config.toml
n_head = 4
bias = "none"
final_lr_fraction = 0.1
batch_tokens = 65536
Each number is 128 + 32 x the weight over its row's rms, rounded and kept within 0 to 255. Layers, rows and columns count from 0. Numbers have three digits each. The size before them is the row's rms in percent of the matrix's.

# layer 11 MLP down (transposed), 512x128, rms 0.192, rows 371-442, columns 64-127
099:154097081162117147155156161194168107114135076146110153109173154110161140117142137157150147096064111144120108139104111136102076117099142075153190111083168118149122121110091131131133186088096100
094:150111124080112175156125106135144156155088128135132133122103121093228093135116150138111136146151192151191234115137123152121061073128124136135150150128106148103185157132123136118117121162126112
106:074140074115042121136141125107083136109144102179167151076170110138170082088179109144181191109099077138124173163156108118124174137134120165115123111165056155123174160089126126172141110117157129
079:107098129130125147143135129097128129140094124162115099093098097107134128134150174141137132126127000158135165085114132149130108135054154134159128140171152151089124099161121133157134136160111115
093:092090114114116137127162105174167155172139208116118081124154099079127106156181167150072144131160122175194134116141097117167101169130129125079171096107091161116122132133087168143139126135066186
104:093143139144074113089056162125113069129142120132119140112103175128174109175151144124157094082095128122104151116158110130130108183145110143219177070151078141091123139110116146153158172103120113
102:117114132123114111151160099120142135156127139143099081089111101146168118165105124106070124154155131145150104114112097188109180118162130103213107163154163097094144085145171138171197194102136174
096:126199111084093107101128168116158069059165121150145138179186105111114152149087113144099105134135127084109095087100117159137136102137130113115069235150106148111185106138125123108150124127103139
100:069127109144111099146155179112100131212118143160089157160196113149132127149129133109084171113091112126126135063128175127134104114145122080126133139149107116116108129101086164202070059109126107
099:083085177091124105181155131132154131181155108141102217109116130130122103164118085124084109117132071211112104127138128143103113184093155118110093085108082105176135160167148159186093083194122164
105:129131133112162101119143149145163127135151142133153070144170186177109118187101140165187139147146130093133127088154100149132116174115205179083171197129121084088133118155106087075113194112180123
098:141153095081133178124167159137143156168089086150132113133109166168104141141142129093112127138079168163120103141065104098100118133061164070148133120124106103152118114130131173062016136177134106
099:204148099125127094110141134074085128116110177099152134155185077168145042104121117137146048165134170122146138160123128154126101125187133131153135179113151154129188085153165150117129154077153132
097:196080193107117127074136145193159109159129135167089134104130171127084143125110128104136156161135109134158154153131158115123151106077089068138122183076102076141078117159140099144088095077155146
106:178102138163161090137128124148116115090139107121108095140106187145139104065073124125115122092122199074110097173140135103142115145151128091179153173163086128128104061178185103160150178143204119
103:141102157213141153133109115071094123096044142075115135166142131150109120147170166129141128134136167139141136129125170092128121143120157142120072166088094119052157160097143180093145154066179140
097:101134140093108169128100088143107191148100147154141157095114092108124113117156156083094073138103117186192141202080124150129157145150121153100161096135118135157108225183111089085155113159130135
099:060145152104130091137131157145103116100119089117129157104162069116142102091153108129143133104128138127116147174182075185054131101168172156130157035136159090111147105115193146125121148114138136
097:109066118162113154124097133130112124087159101159147140195107164142115170125112110113100133114178163095154094113146090172156078121144168107080150141108151101112142026088126102140111176190137141
103:187130139142075144105106177083065090089105131161125141133150100142135094139138127115097112109107119141162102116115126105153145162208112139113120148108126179065101157098148104168092112128144090
105:097147119171127112160115153113145139141134051090117131124149152086203118138087108178108146100089099185149187171106161140094094089173117106192092134152181166119144140096154089106136147138110127
107:134157157142107142081115109101176108121152122112073192104126045137114126147131112163089127141114134190156111147096139149112192108171125122106123129098128143148134112102099129140125061136146159
101:122118135150089191180118158151160118177159130127120163121126074105148101139115112072196103110130156151153167083136135093151174110206138147113106093143148126150134115105145128169154120088140157
096:056173088132147131178171154182139138097132133115136115130145103106109094168178151166120182117104158069137083132136170145079120116128116070096094117160176100108151089121148149134123128126117127
097:100158068111143116133086160135130171137152147170095067143141118118097170145124158195160125126089064117095104111176129178076107118136177164193150120104148138148168106138108173152195100049154121
097:112141126124101096133095142048175150186100137154129162080172082144087135125153127168163151144139144127113094193132144133131095110053137160154134123142150124163058126134089099133084076111176153
092:162146064130154129098192162209132100115108080054155118183126120092121113137174124134155115136089155221132132171098145139115104121183180119184128130118140156126127161105107096086150190074157137
093:146128097120105053209106127064154128102119170104131129053131101152210135135153140190095089162160146213173087151125141120130176158149157151137129163119081129126150100114105144136095100090064114
091:112126097121137124136126084160133133200158127091150148076130163153083171104099127094137120091089107034059134117174102147108120152145103114094127120077107107103063160145151102111134120096089179
103:137157118150069168146144157100115119087144149082190106174136158099141121119156109154118100172198129087081110146130164119111108153129086088119126155180166107117185126098113120095134163132118102
101:156079115163119152101191115130110144065158141139128129102197144108111153105132201125213105117108124129183107178143120112124110152145126148139173154111102134065111199117149125118097175150113180
106:064155114155106125126045125111113096130124150103098116094085118121146112095170168100195161152085127081113094138164150146133146154183115164081093105184084135115170126102128162141121138099148135
103:126131162113133136173140184095108182117050095144072120155117115119132079081155126109101137098154150159065158098156172192115171101171117158138112117097055156125092118125106146065190105132115174
102:102073122127149112093128112132182151124151178135165138140045179168153137122166178132134180134050075091118093149144147146123152135196117093131103122138166124172124139067120139109105176157123121
104:144124135164102191126167118148101156127103169060124083163079115106087177125170085140095108139127139133130131122107118154187212097151143112186141114065160137094133078140148089136106138087133161
104:139118100168094149126090096133157093129097113132150130234118072114095096114118119121136150174083168083123087166152138125141148120133152146173086121114113169162152132177091139161105140092093132
101:120176127116128138182118192140152065165156110121149125098133101058108141142124128105127098111098118143113113168052097155130144162136105163087145111149119198070195141173182094078102126121175109
110:105135041134166086163150111103189141141124118108128168098128163147120138105128118166157111090167120114054117129125127152137155066175109115117157182099137123160146109182030147117176191219203106
101:143143148119126156126120131149209133136157153088143167133060170087148155065153104152115156133114136092119126110094141094150103157134128119103065123093088122099081163177146136108091045150119128
094:150084216105155103068176138155192097147123129110068148124139085130065078109135117107187116074139102113133148127095138141126145137098117142151172147128094154139077115130119128211107093143084152
102:185108186116093095060072132102115160113115087113123104097174174167154145122172075159106059119099093138152103113194136095085153121130090127105114133158121151131140149108173110122118145070139142
105:148116161141105146094117132173169139157157077109116161136166113161108079120150155100165126167152132150111136102139157160095078071065119165090170121143121156089113133112138200110153116123116113
093:128116162150128127148097174138125169141099142150064130151128138136160057141163135088144088126142047134128148100141084176119165155079110113107148086184108094137159128108136112118087173081203100
098:135094114124136123136159087159097127161107163165185097131137143163140141150147154151169150116137156092121131137115162180121112131120090126129072076107193150083185086126063113088091102062115076
098:081137121143111110192118136106172123106101160179141057087069151177134185127172123131146118119138080167168176103113102149095031107129139167106119130137172109122167143072102125117159089103083111
107:131162159108128069122116083095135138151088133132102153096191155086148136136087107183135147089122065140120147133117077138082190137112140174168103110199051139120174076076094156095073095120061124
108:115125145100110116182088133126097155113103125094111110113106145094194130117095101130144092102132114164156137106082091103067255098082077140106128149136120123112142124069149128163160184061134113
096:090099107147108057098134138116101168114119080102118145117152126154105108109128116123122089118188184124144161135058103156089109120153179103124122162150126135071153167145138132144221141092097133
096:169145104113152119124128142096079146113115108138136054114149158104121151127101182189136133162112065100134139130138123185154140106192136136130091140140155105085156096052111135118094111082124099
096:161095121060069156144107101163182077150185158081088164170129089171115108118134144087172075095105191180113139150142157142103134126131158130125145156184160112144132133097116126164084106118128146
104:123115158150120137124104128127102102142176095147119116102093110142103144119137138150172114150182109163137122155167072093186150107109145138096095159077138175108141090144106131102123142081040107
101:109107142181169116116127186101140079130141135131090066153173115151084105097140164127188170148147140138081141089100145109127118088112092121177104116155083107096099162141078105108157149112059147
104:180181136100111087133110109110133173161152137110117125089104102157177123154117143107128075089138132089121121114156139085103118150141137105146113120162116129103086107200122076151095130170161189
101:115049120154131109123106140122144225117162081181167149122123118071156125156125162199108175090083092062221158125097152090157103134087102072149106127118146129107167130111160141145127118094142128
106:143107138106139113153155102074136140154124101126142144093100132064136097130170084118123148153083066134177092120111141098173144105069152115166129089136125104150067130115164144095096103173129162
094:166111112146145177103101085120105169162133135097153116153164130067089122112155106094081142162145194128130127106098136074112076100072087090117119134113206106121128134129116104050096202144136140
102:081166106106084084106168157056067098099127105113174088183143141108116159102113127142169156103143165104188137129080162073107108138142078153106151100213109097140080110108167103096109109157189116
093:116115095101118154102178140136111030152193141077162097104119132121127133129105168126140141099152149115142117106153129147129102159128133183157110129108148090118190141101095122107151107164091085
095:174108126133151068102149122197154102136172143167161168100114200113127080170111118139181129154117154127150100231088141100152167127182083119192084119102170080128143128160129129152167115135082112
101:151132074181168147145091083138145154159182103127136164101105099107099116128129126153126085106143155106129140157129205121106149200107140117096124072114089140115152113130122118090129089091122133
094:141134149141154102152117142073110127149092114120137053141142190083132144171107181140137091094094153108132118097146184098158154086074140121098114168115167098141106179111183164151138112109077125
093:136108071134099126148130136137052139103103089151129163115121055132100156147169109136094115177132128121121149085118106167204144103127104106159133132151146199191129122169101140096128127182095100
099:144135142169112172128101140135073130142087113114149104169134085178089107125146105164046059134123052139174108086098122224141100122120177129110123123151073084126097126160086108129084155080072138
095:116125189142129108143182185112160124119107115089087086164062113177099147120175151119084136079154099115086072098128154135093091193167096161094066136087134112111131094092123145121141095166106115
097:194107151109111185105164132113136078164077086168104171121159088111099087089172075121045105157181206115142101123139136152111116117188152161158129122126155142122161128149138108167117127084117136
105:147124115188173138120110111117085185103164076133124169132125165098175173085119162157180105181145182134093119124117106084131121111134114122078107166095142160137121114068135113121128200077145110
096:079122177125127166141119157149133131125169117120111140190157109113084134078138169166125151144141135124107089128153100183143150129146181057162121110175097148114134183117147176124140119121078140
102:103088104032126119177187130089155162135137118192112126122105114103102134197121098113134124166110109092138159143135124126118108152135116147165114103099094157061126125169183144081163120092114117
101:132090170157141113144109117049157210182181105112074157066077161127076126171105143116151109149098114134122111127161121150165163114152138094152155121093114125139118133126157156129125130140077123
105:098121178115116084143102094123124086148113136141134143141170138095075122100153097136094132155134098151156141054169121099164100159161117081107214108185141104132089129202099152148132104095119129
098:137102188112121113152103122098126164140134146124161126086109118140128080193128130086133158167132110117162158093089105128155069070066088125117191150133124092108184131127125134054122095153121127
101:122183134142116169144129099151140125140111127153159137153177132132130095135141179178152119057163106127164142161146134183088118089112103188060131133145137073129156117114107126098160180113101150
# layer 11 MLP gate, 512x128, rms 0.191, rows 372-442, columns 64-127
097:084143173106098114085114136037133117116129134135129155167169109161059140152147096087114195130123089091112127142151115138166132118175145147111143141151169048149117141145161112180133174118122128
108:114073166144167123169150102112096160120137145158095113142123106106092102137110145153115094127068189149121118090100134086152159093143171088121088145101165156130177174086127192080150142093153114
102:112091077143070128098142122135164090080140139139130137190113175138109132159116132162198141219117108131116124161184140182150128071174125132079143112130107162126108110146154126122166127130115156
095:127162184166194117123140135129161134085120136084098127101186064110074179165155039173107106102136084139142185183142065135093108089173127135157165103108139119115100059144149127128134185093146143
095:138085080211143159102125131152113126157135109106128115118108158087057126120182126130137130117083160125140155131140145128121120135068177174077105071137117124138176103154094120122124192133093131
099:113096121166106116128125112074089107111148105188116197103105131125163141146116079128155112133164056093120159154131170104095114108173140084165136137092171126121121120090142127105057080067108143
107:144090100123154104138071131147111133151124189127101152152136099101172160100084175124139103165116133155092137147165162128128105136084098154061129134077152103075149121152141026193157128095147092
095:118116165086143172146143097141144147196106166139138138123172163100142090197141072106130162125073124052099121161167181161143102140194116103177115106135113115183087166132141203170133138120085154
096:155080148135131143114128119085073158163172124105180168142098137149126076149152094169134183121159130135151130164134143116107169115164123096127182161156098132172190083111159150158084114118098111
099:155119147079105166095090194124139149075081110170127091089130150099090211122088150143096139097092172153103156203094130145151136132150107118137126114094163069052171135084137137148170138089078146
102:081081187129160099108145147165160131048095113087164164140121169130098151156113121112155141175173071123137101167109145086068140093132102165133134147161166111128104106112025161112126095118136085
098:117147136146078137103153166172133156142031145146101167132138141130148097156108103147151145124121156145104082127086097182106122162127153135094125104083171154140114110109127135144141078090044109
102:097084131129116149051095113090123134133139107127147130108135115106101107135145113180114186119155131104181123157070172154107141147128101107056120058137171163126096204114150170118128130133075136
102:105075119080179148132103150149161160172127129135198128174157170170072122091102139102137100107167164155111124094111084107099118135163067144118084137185073100086125092079089104196162073159199154
108:131108063107120134087177144186173126123089120169171143169175130079128175174145112116134162167133163168127122107077090165125130197093117082089085136121145151125129083139084114180172105073121186
099:122126084145170116162093143120114141158127121123152225105106102129171070098108093163107128142114151103123144071120145200172167171121162163185146186136118133128096131123084138151135147159175096
107:136126183151178109129111155128103105134070104085158123065168146090130170075178076129179059121140108195099125148161136149106191087169106176149153121112125113112173066107098150135120114119156063
092:131137093143156170176148181148083139132145162133099121162097076106156085129112160112145171108143138148117153102080133091099101142088185107130160109128137085159136142109115157142076134115086153
103:110177125122161164107099109062111124177136156108159128138091139092105099166144084198119171155094159126096045087163154089107127110161121088088164122103170112166171132130123109111177076123183127
104:081117156142086172093117128126087112111125141172145129182154042124111098175149163120091131136124123148117154048149165055092124148150108125079179097053134127172174122142131130177151066123118132
103:104126120077146141131114136126168088110141112175110166123169094104156129126120114113198170124134134105131057100111162132058142120118136153093158136154136137190164095150161153106170113118193143
100:139141133158046179146130134119135139158172154108165137128155083094105153136152148141100136148160067111133133147141190111125076117071085110084095149210146153176137155151094148090136101122097110
086:126121180126074149101096152149131104159179171083158038127167115093122152086152117093098113112118132162089178118091116067116164159156206154130156176109094076114157147151105088135105130119146128
095:124146076160074189111086129105090133162112122076115085149122106139166152213115141138085145117197088105111166114091092114134118100122148098159158098144101145133131088155131115142169146153131125
094:108152092115126099100130154123120089113224132100132086058140140139194141153071139159068108141081078128130151134114103117155129146131117120153121122080071139164063099175129139151112128145101157
093:141207100087133135105119155106072133087162149130100160135076190128154107183119094144095140116136133091138125132084064200159148099164151123126164135202092094124178106102092160203122114145096136
100:125153162153170116160109124125133112126171125169081124114131097142163112139123177113101187157086163086128132158126157170124105183143102089150075161127116122146132109130135144143129236163149088
094:116108134101134125122115132058104138047124158154113193096184122069112151154125087100142137139117105196113122107082151199145184137137162139177108174155142151063115155146148127146133137071117200
103:123095144171217106143084144065157201091095127156182168129170107126142108139089160130138124112123155131170147182155118179141169179095115111143164159113156107120138156133198127178120091146129121
099:073131070108162094182085074144113091093136147086182085153150111102092167101143151133179097177135131157091092197137153103149172093173122159125160170145160057149134088142116099129136141178115099
103:097109115149114113119093087122133082102166140120124125143145024150138135186108163157140090144141131153148151133111115116112148130094168112084142125130136150123122115107119123155152160120124145
109:099101055142119185091164119107138132096152088200139152104084094101087105116181125093112148133168106150111124180120121115081150144164133062138139167152147122178194147136121146165152123109154091
103:147130069153119112100137107114164064063119127102095140139113104130096118111105118060063194100098145094079113141147085074019202042141107156102140134068113170081125079159118101107132132129136104
101:213064092137152138148139158162116138108135077129172154143158133180078139159175061180067105131112172186164114145083160110139105132093108173153136135119155135145139107143156104180077083103137147
099:100096188167147176192081138149101170077028207119149112152146121057100140128121122106094080158097147100091148089147075156129099143179169110131116147173120115076135166109114119115126086104220149
098:097089168136090131186131172113146110189160168106150124138179122120073158151198180129137129147071134083110095128136117026137185150143135109139127144105092141140140157134150140156118128075110126
099:103129103085119113121178114076140127112139121102120081138161069156098138124099151186121109147105171151088086131072117096116158199140104082078111118185214147098163156066112165117101151110184129
103:087160057121146163111175079106150100096114129101134167148080090137148099150104110175108150138092090180118146120088156132134195121124163156130179214104106128128083148136152076132197092136100155
096:161158180115138175131107139063150099108100134123144120164175103029120092201197211123119135094072146108095153141078113167121139110160133157152132113128111138102115113090141131120143094185090139
094:147078183121102094164121122125124118183134127182166159144132159112172108082101131165116122082097141154119107150148113105086121102067125140140177102101110221153089080125119111091129108092174128
103:158120132105138115140143090080126196090184113134076085127101073096070124115109157136109110151134119137089125157153103098114172129149086070171113143142132208136126108121103147194120160184127158
095:133086145159152118156134146113144159166172153156103046125118144091139080168121150110175120152169118149151107093108210121160123136075146076150141115125186123139133141074114095145175139119068118
098:133090145113132180151071072135105145100083130139067100116159146101183092146104094068131099136149124163084091131117152103119103142168082124160187088155161109152173134086155143085163107182076130
107:137139157122134118118148146111141154130162086141074168072133090092119157051134131174167098129118064139101112197139163147159076121168113110056172174166099179132052108114159159108106077123162134
096:130094143105160142139135106148176103165129123165134133110161183121121103193155118123199134135134119085173125187123146163133142146147075106109198140174103158129106091164099167127116128134212092
106:139151137126082134140105128219096140077135110128117103105087153161157168162091127130063133169164131105136133127056111115091117148170096061135101131138090132115207108114170147128106174128208091
098:125128174182086152049093142184154186072125137138112109148184120178137051135159130123150130116110121134112169140081122081108124149159084066128178102146118111149171112152157093155111123111138102
094:118141095084193126095124159108134119174116112143117067132114096123157091127085101133147138117136178131106133093092122112115095102196184125098148082157133198063160077098144119119109165127145079
092:142123152070122156113132101073122113140174129181145123106157095098064132132151128154138116135182139102203206129167175157063162106151170116060167145132111081145101132114133090146060101145160123
102:116076114101182078111153078141084138110096140062124113125118114150100157110192137040108070110148101176085126093140199126116125132183142058188152130148054100156137118087149116092166149108176114
105:186126137147163100148105108147133158108144168173107113147124146167116174146123156096171156138101118147105074149161150156116126107149130143179099172130070145096133118142119125084089193139148115
101:110166097148132171126130067130131131167170138143118158106129071136143130071150127155139062096157142208154149103180125113119181119109186123074147146134067137130108119148162103141165080110164182
104:117186108184137157166133131176083110104124141149192115082191119106163143123102111094174101206130206086134162146180139105171109140106166158092104088085075124100115138099137117154133099163126103
100:132149104192131132121026168112162128080074160085178131120102103103154143099089093116102081113093149073182122081149117139100140092103112180162172100124111186105151081146102093128146135159177096
101:131154181144124130120104143089190123115137074117108080103069144155148119118121076179103115184143194125120114136143162138053126091099147106108169155134116158124145101085140190149171123153103039
101:137160123106164038108118061096109090169167163117116162153135138073094094127146093070127150091157145120126147164144128109141156130095072063088108139103112080179110102151136134194096130091059108
101:181138114163143103150156114126094078098115153110093103192085148096143098117123126136109120143147136114084123136148109113154123139094176124097115123212155158100205071117173130156160096148127125
103:128088147114169146130144139148092165149148158136118170122092141108183161085048202120137086136074174162071086079137189164139127127187136096077126095116138132134194118115108098152161110118177137
102:088101101122070087109154084122123196107121101144128187067124110223118135117068107120132133131151105158137097165150193115138159142127173085147148119138122124118112084115117122139146063158148121
098:118187155099068164128093128081126093100154093172089193110140094088132117165116089101121161103195111085146158163201073132155145139110163099114178070120088155133146113139110117100068134090119131
088:163179135122097096082126172121100162099088130141090086107170185085152173157101111139096165156150121127115129123114099122088101148100140070198143120201187096170118104107131122160179122174103108
101:060088166145118107081114113150160138196107182104127122044160156100108146124104198182167127159138162095180139150125138111122151117086052157146115152125113108131135116072135155106128113141145163
103:160129160102108095124121125180137091144030122128126170152117095082151195078125086143084071101090104172117128138109147129146168099084164122105119159185151074149156152118153102093127109151109147
096:130088074137114140128145117109147123121140135161122129201153104090173088197084119136146158099196151139111116153125143136128125173200059106104156169130146133124190105110122101119146101095122181
101:109156129145167116171063171089193172105158129095147145169140112154172101171178153130151138079117044078121063180046165157085145096149098140134099137103103119155112133113095130137162145091192076
098:142125120107128186078117169124152168099111121149103055081119146131132123153126144131065138130174110148188176137208103117136166107146194176151056144151101083123138152165201107165124079117130118
103:163126163089132138125126130062145111116098152168069123129119103096125141117170094172128106122118136121144161085130133089113185148129122068195178149181129110154074092126118153168141083159111110
105:116105113169156136150123114113177129105156129098209103102101132098137102148124190175151120182110199121134138157042184103174115121051067111134131134132108168167104120116117176155080155112090125
103:205169113127126060161140140145111133126100166150105075175155116125129074082099109113125114138186135142159122078068143102148189134074133154137130121118106107121162149079145165123177090089134117
099:182100067088203090134123186138201099153124136156155124125103169114107154051143138102077136102134077147097165158165117149195108144155126077089179071165167077096095099128105099077131078119082107
095:162155106114147156123089131187152110097137161191133119094073165103166119175116167153134154081146071131101145123133109094129113111021165090063145151161151108117117095109169117172197180168089116
# layer 11 MLP up, 512x128, rms 0.195, rows 372-442, columns 64-127
096:120080094102129099207139089103099119160140092101112118130124126147088129088176144139134091132113181136086107154088066125121099126117191140135127134093154103133125102117127144116102132140107080
107:139155086094097149143106165097107063075091095146097147143129129126120139108096151170035166084161159119069155096102151100095106108148085140123064120165141121130096118146163155079140078068074148
097:179194186141125133128113094118104145137107085068110072120143065139095129159121165120089133070137140148116105114094137091143088074072171128117101128084134107111094102099125157128120137141152071
094:184123066094132163092102170160172107146140111119119134119087159182170132095069184077095102097044146080104160153088101088138164145155125156140136109160093113087133130138154081125152146124149161
102:110127099140128137158192104072125061133170116079157130097115126110044089119170140154166107097161128138219165057134152100105105170140118098071114109105172148097137111184076084104156122106161140
103:062127100157141152093156163071072124084156191155094125095170183145133097059100152154115117176139076110112119170079118103139166080146108166147173101077104119143086092174114125168152132094169120
103:146111091113167074210165162123145103146133139074063110099143166136155182189108101162109143135122128150133225114112122142158130129080118164117047097114119125190153144136127125133153155100187140
093:179131138123136132051135123122164148157101063079103097091151141165092085102102070120177105102155105123109128142088112159118185137140060132112125122104202098157145094092149152077197154117090168
093:142118081120116084078137121118103092160109141104056179117100118154134103051121109154105169173093158113173097189154153117124135104144120167183135129141092078130105094131121157147159117175087114
103:187126171163151082149153103166116084152129167078130127173063141154118151189181103101163097193166132127123138141129101147138130133126155100106070126162090109088141060166105127159117158134109178
097:112125158115164116120179131157181142108091145169095135122117131115152087184147130054170112083187156115136132193127160154081088133131160171126133089178163119131154093150107171116176126149132138
098:133164069087101087084194164160119151085124159145110116126116165152069129163128171061101151131154138123114119187148157113165181110115154111159106115115100135140132089110167108070166100097100151
094:146178054091131111159104168114111134155122178072183110090133161128121113186091135152126065081134169088115155152121149137090065131102146153131086136134082162178142199106105076148099135091136159
106:131129120167098133068123147150115121133101149094168122113121104101174165102054102176158170158109132095158118195106114122174152106070116173142149128099153131088070127076163151077151218182095119
105:133130123115162083142147118161110048100100106103163122141141138107146142163116106158177139177208147140140145141121133154130160200080122115144075133036069140183159103086147155163162149144128114
100:131145092177203103126115176140179188128066107120145143135064176026137116169116124117201128117118156170111087117141107164065123150079174162152157147135087134116149097118149149160092141130113129
101:060165168110188151136112133075098126117112097108172146084164005141131155104163151085113096091127121140170194129111159112160110103121136142138203105125104068097123099154083159159106096097135106
093:165102115139120106110140148092122140147120115163107149171201080094193113124151082116163126118185165158107130120171159104096171157161152117119091115116162140175081182113133152121176104096108172
110:128153138078117086163089143118119074079121146146066130174104165179141119143146111128155169122100131091075111135095163176155101097156076152114067181133123105133145096124067132123163078120138144
109:096167116133188166075141188111097108160157170113066140128118136134068148110146149093145168109168172175155140197172093105196108103093100181130074083133103173085175161088104132210111122133121128
104:181167200154104120131112109137164081137137073116072163179062117154118132123115101157149078144130121128080128121127210095117123121082191170088162129098087133147138118136134196123113140095161157
095:197125099130164109105153112149097130092103102167135160125087127156116097089145106144146155166066155179119199139150108104147167086104133127078131087109090086176125146121157081216100130134174129
090:155155125169128121126150083107150136095102096100013084156083101143131142138085145105106172099119183136103149146075146164143113109097094142147131110117129144156172138146147110165146158137130175
101:129127107143105142103165118110142130137132124159128105139076140138113129148064061177105165107110051089137109158189114131116111062234186113149137097139108118139159158160149084080119117092095118
096:164163127107148171084195184221143170125181145103116100104199152113127117097067124158112122158169097052127141139120190148131090141131155087087099166103070135135103090147093154088138163135080139
088:081114175120136077091069172115097087128127162119113110151155103153095079122143086109060162155104147082098114079128159089157142144110160140090094168102126086145109141113088155068172129139112155
102:155127145113065102109170177177168142131104074134124193130168119097143147107098118142132068118124121109095104085118135109108125121171116132163142082121171117104114086033122062139172168051129127
096:102100162134089132177101187110109106146123190139177094112101134160156115125125117114182162097093154154175073168129154165127095072113065183101141166097133108159139153178105160151132131174168178
102:122141119123108152190126111135114072129158155134131147127109157146119119162083149121160137160093073122107129132093119086168144097102114149143189122108147158111171066173148111146142187124105111
099:176184133159096142162105174153108156164073068142066136092151171097095138133076169142104119083107114141116165169102099105119126185175122142122153153105111102100122129100139115124147135106112073
103:118138141138082129135168117126129116112149156136121139163177077158130158025120115176129150160098152101117112176129202143132180113105111100093091116168152172149125178128072195158114124104118177
105:156166151083194108107107141109100110092130114152087091089125125127122148137170108108100130089109139126101137171119157147103144197154120121139060119091101198147149076148098127124124152104160086
097:112149078176157135113106167108093161120120113119126085179138106159145101148204132084118168090044113118110155087144098070113128092169091096158140102131106208113090158160128159155099108141128094
094:130193163110132152128116141106122168083115163205183130125131121120136143094088158142135177186181097126133144175144138085148202152149131148138149179068147114112086102126129087095172170147175169
099:151133129126078085127073089136173129126101094120123169162166141113112091091122089139154171127157133117116146129132142163155080037136108162195130122181135118170098098094110078146087084179074143
098:127211127161111141070134133143151047181095148155131087115200107121097094148137126151132087134160176073156130118123129106137115138163127176099193113157124116079144073180136083087107112115088105
104:136082091093144090130112079065160081166144071166130185106172152159105130101105056114113152079116179117066109135119109088126127116104067085101151070139129095106125143135148115066118215138162098
104:119158179137123176155132138138172195094125088099159166146140113092119134101193243133143176173148159119138148102194063110138143125130086120126080137132088135120079166145120109156129163123115133
092:059077096194150152169112060135075097090062131084160160099149097134125156149116184098202182123143119105134190154117062131136066147171156137133160110102165086086145099101127128106141114118117119
097:099187123122122086152080172128196154100102135219075104142108076119076172126092103128106131096075184129124117127114151156120105142136163071107095082113115095092163172112092083190026135130137153
103:106113129143159151181116104137104182181161148133131071116134102159104099087078173149163154176152195155139098152129150107161147126114064116113146163063157098117143114145121136157140103204152113
091:144130094117146142110125148132139113152149085103171148157207110147082154052143109092133135088122156068141148095124147088117176087144167059111071133126165099157125124103167109138181105191128110
099:175127100152103174127110154131046129116110163152142073154198164181170123112080076116124104125086137101100122130131123168104100132107043122166122147146123122176106109161143120064105155125119129
103:190154151109135120150154158122059110130147111071133119114077157105135180107106134096064102168089153186123142138142182131198125062109129145142126133189119136093097164154190184147121086158127135
107:098100171157153140184133151189164058131127103157091083096152093149129073132091130164171129137120130107145143073034077204095112127119133126095108111152079144137160131115122128127135152138066108
103:161147134118171130074136149111143140149129118164109144155115116115104154144159091124135139138141147199110128142159123096069132161137091126138143107097146120174071116069100087141096155075124127
093:144138126111088092103108105124063103112087165106093116121137141127132128089113156149125159093149138136130173187112087177125121096152096098153044100124139137135108095142117145167097067132087120
094:168179175157059112096068125186175114091153145086154152143117087133147158083137149075154123136141094126129162084135145088157086156152104093110145170135088115182121133150102143165150116124161125
090:153160125167154123153074142158111086099130088155184110113109168098066152082144129138153124151135121170137155183075095142128199145136178083143129177081076086144174084173133143119151079123124138
100:090100133049133116119079093102211145113134074130045122149103119109142132098149079122147146098159123125131106172093094114146107134083134155156121158100164089159098105110111146125185042116144173
101:163124084097196109077121136090128172118125111174113106107133105123070117152150164118114163087120145160126080134162159176101134110131184111156128090126058128143079157107148168157096132153069108
102:137143139083165166123154084141185193100174108128107111141121156116067167110105157098168085110109115082144068070134132159163147099152097154171114158128196154115135073063121126174137123129118128
107:095117132174165140106121157100086092056142152116129138143110150158108136106149141160092152062115016115117097068116145134077069086183136128144166097125175115145093111108140129079095179116139086
107:150168087160150092076039170131124117136156113100178113149104144113152154111150091131120111163159109137145103130068094111117157164127194164191120061124142144147128089149166149082150159126127157
101:159113163177131123110146157169131125154135099170105130109133104067105073154099123175175109141145165131145141138123117172159137093076177148104096148153157095140129128129096089097164123122134186
098:122163138148116145151135148180173141146084145091114120126191134143109112070121111144113116128101078208090142129105113121148078140119150134142161111066122145106120137147163177154113136181068108
093:086149076139161088151125103154067104082063130108125134147126080093105174144119094118099094134159096199095103164131157189171161155138157156119097166122077186127064097132084106133112101112113139
096:146125163164163157162148162102068184159153110127076117139106108136193119124170173116116147154125164100060177063126171108106164147150162090099118119085123122048111115084094085133067106115120174
104:161184077201105104127122132168106136104057124133111162132082153077131124163128177140101081070167163169084116062112082156111128132048164147097153134075131133095105156065087123091092155111087167
099:097128095160176110164092142126107138117093099109119087105067115162128122123113122125079079138151107133129133187111142119148109107142104182174083136138211105159053193111145080112123157122095170
096:086105189080212081093127172159128175118129171137109105136101117114122150168114117119136156066077110159166145085136152171133139136102115114166135146111180140147168127110165084126153132114081134
100:156140127066139135176142108095131134157127152099110096130158105086141093127067175157122108143094126148126105163123113142086137146085194118153090118176111131165165100202108137145163140172184095
101:148163139155076152093165134148133097065094158137158132140148112073175084157159086163120171140102084161157160128156080130101123070115134111160123105152150115140160119152117105113032119047096123
101:091111081141128098086131121107135120131188096078108094117109064125137159142150176092122135076111086157166151144113117111116103152158101120059139119057158080139144190163110152095168092165124142
102:160134147114119149172093177112192179091170169080145052153111185145138157093094209173134150069092140131137116155128034112121172129140114158150127112146124099138139065156078146174151116133097140
093:138136153144089084113185169131130155122130143157156046113098159207178174104105096148154132158135132090103161092076100136085133111107197121143108082146158149117089135125078138091110088116193117
102:144144134154123158166155109141174131138138138064131115126061125189166109149109152178103131090168115079142091185174122208124106138127128177094150165100133081109116174132105118148158170117079152
103:168140121079134119158173163126187173115144083116108105069169139139126099145126135091100115087109146154098120088125116107143103172085185139121158144156161178179118113118117184098089133178077124
095:130079095201152144139144154117168170121143086105117153105161083159122123113082067184110119105135128128107154143195097138110170083143115128071128138070147125100128144139106104131107123158119131
091:126097120111175143109142161126167187113151119119109145128164066179149165097137140112163160101060113149114154100179112215148149104140110118152146135104133134058123120128121135143116084066109153
095:055142126070153055079143140095171097084152135142129103140149115154120165141138151163079142131126103170102114077162128134136170179143171107162111173117104151174119143157112119198159100062155192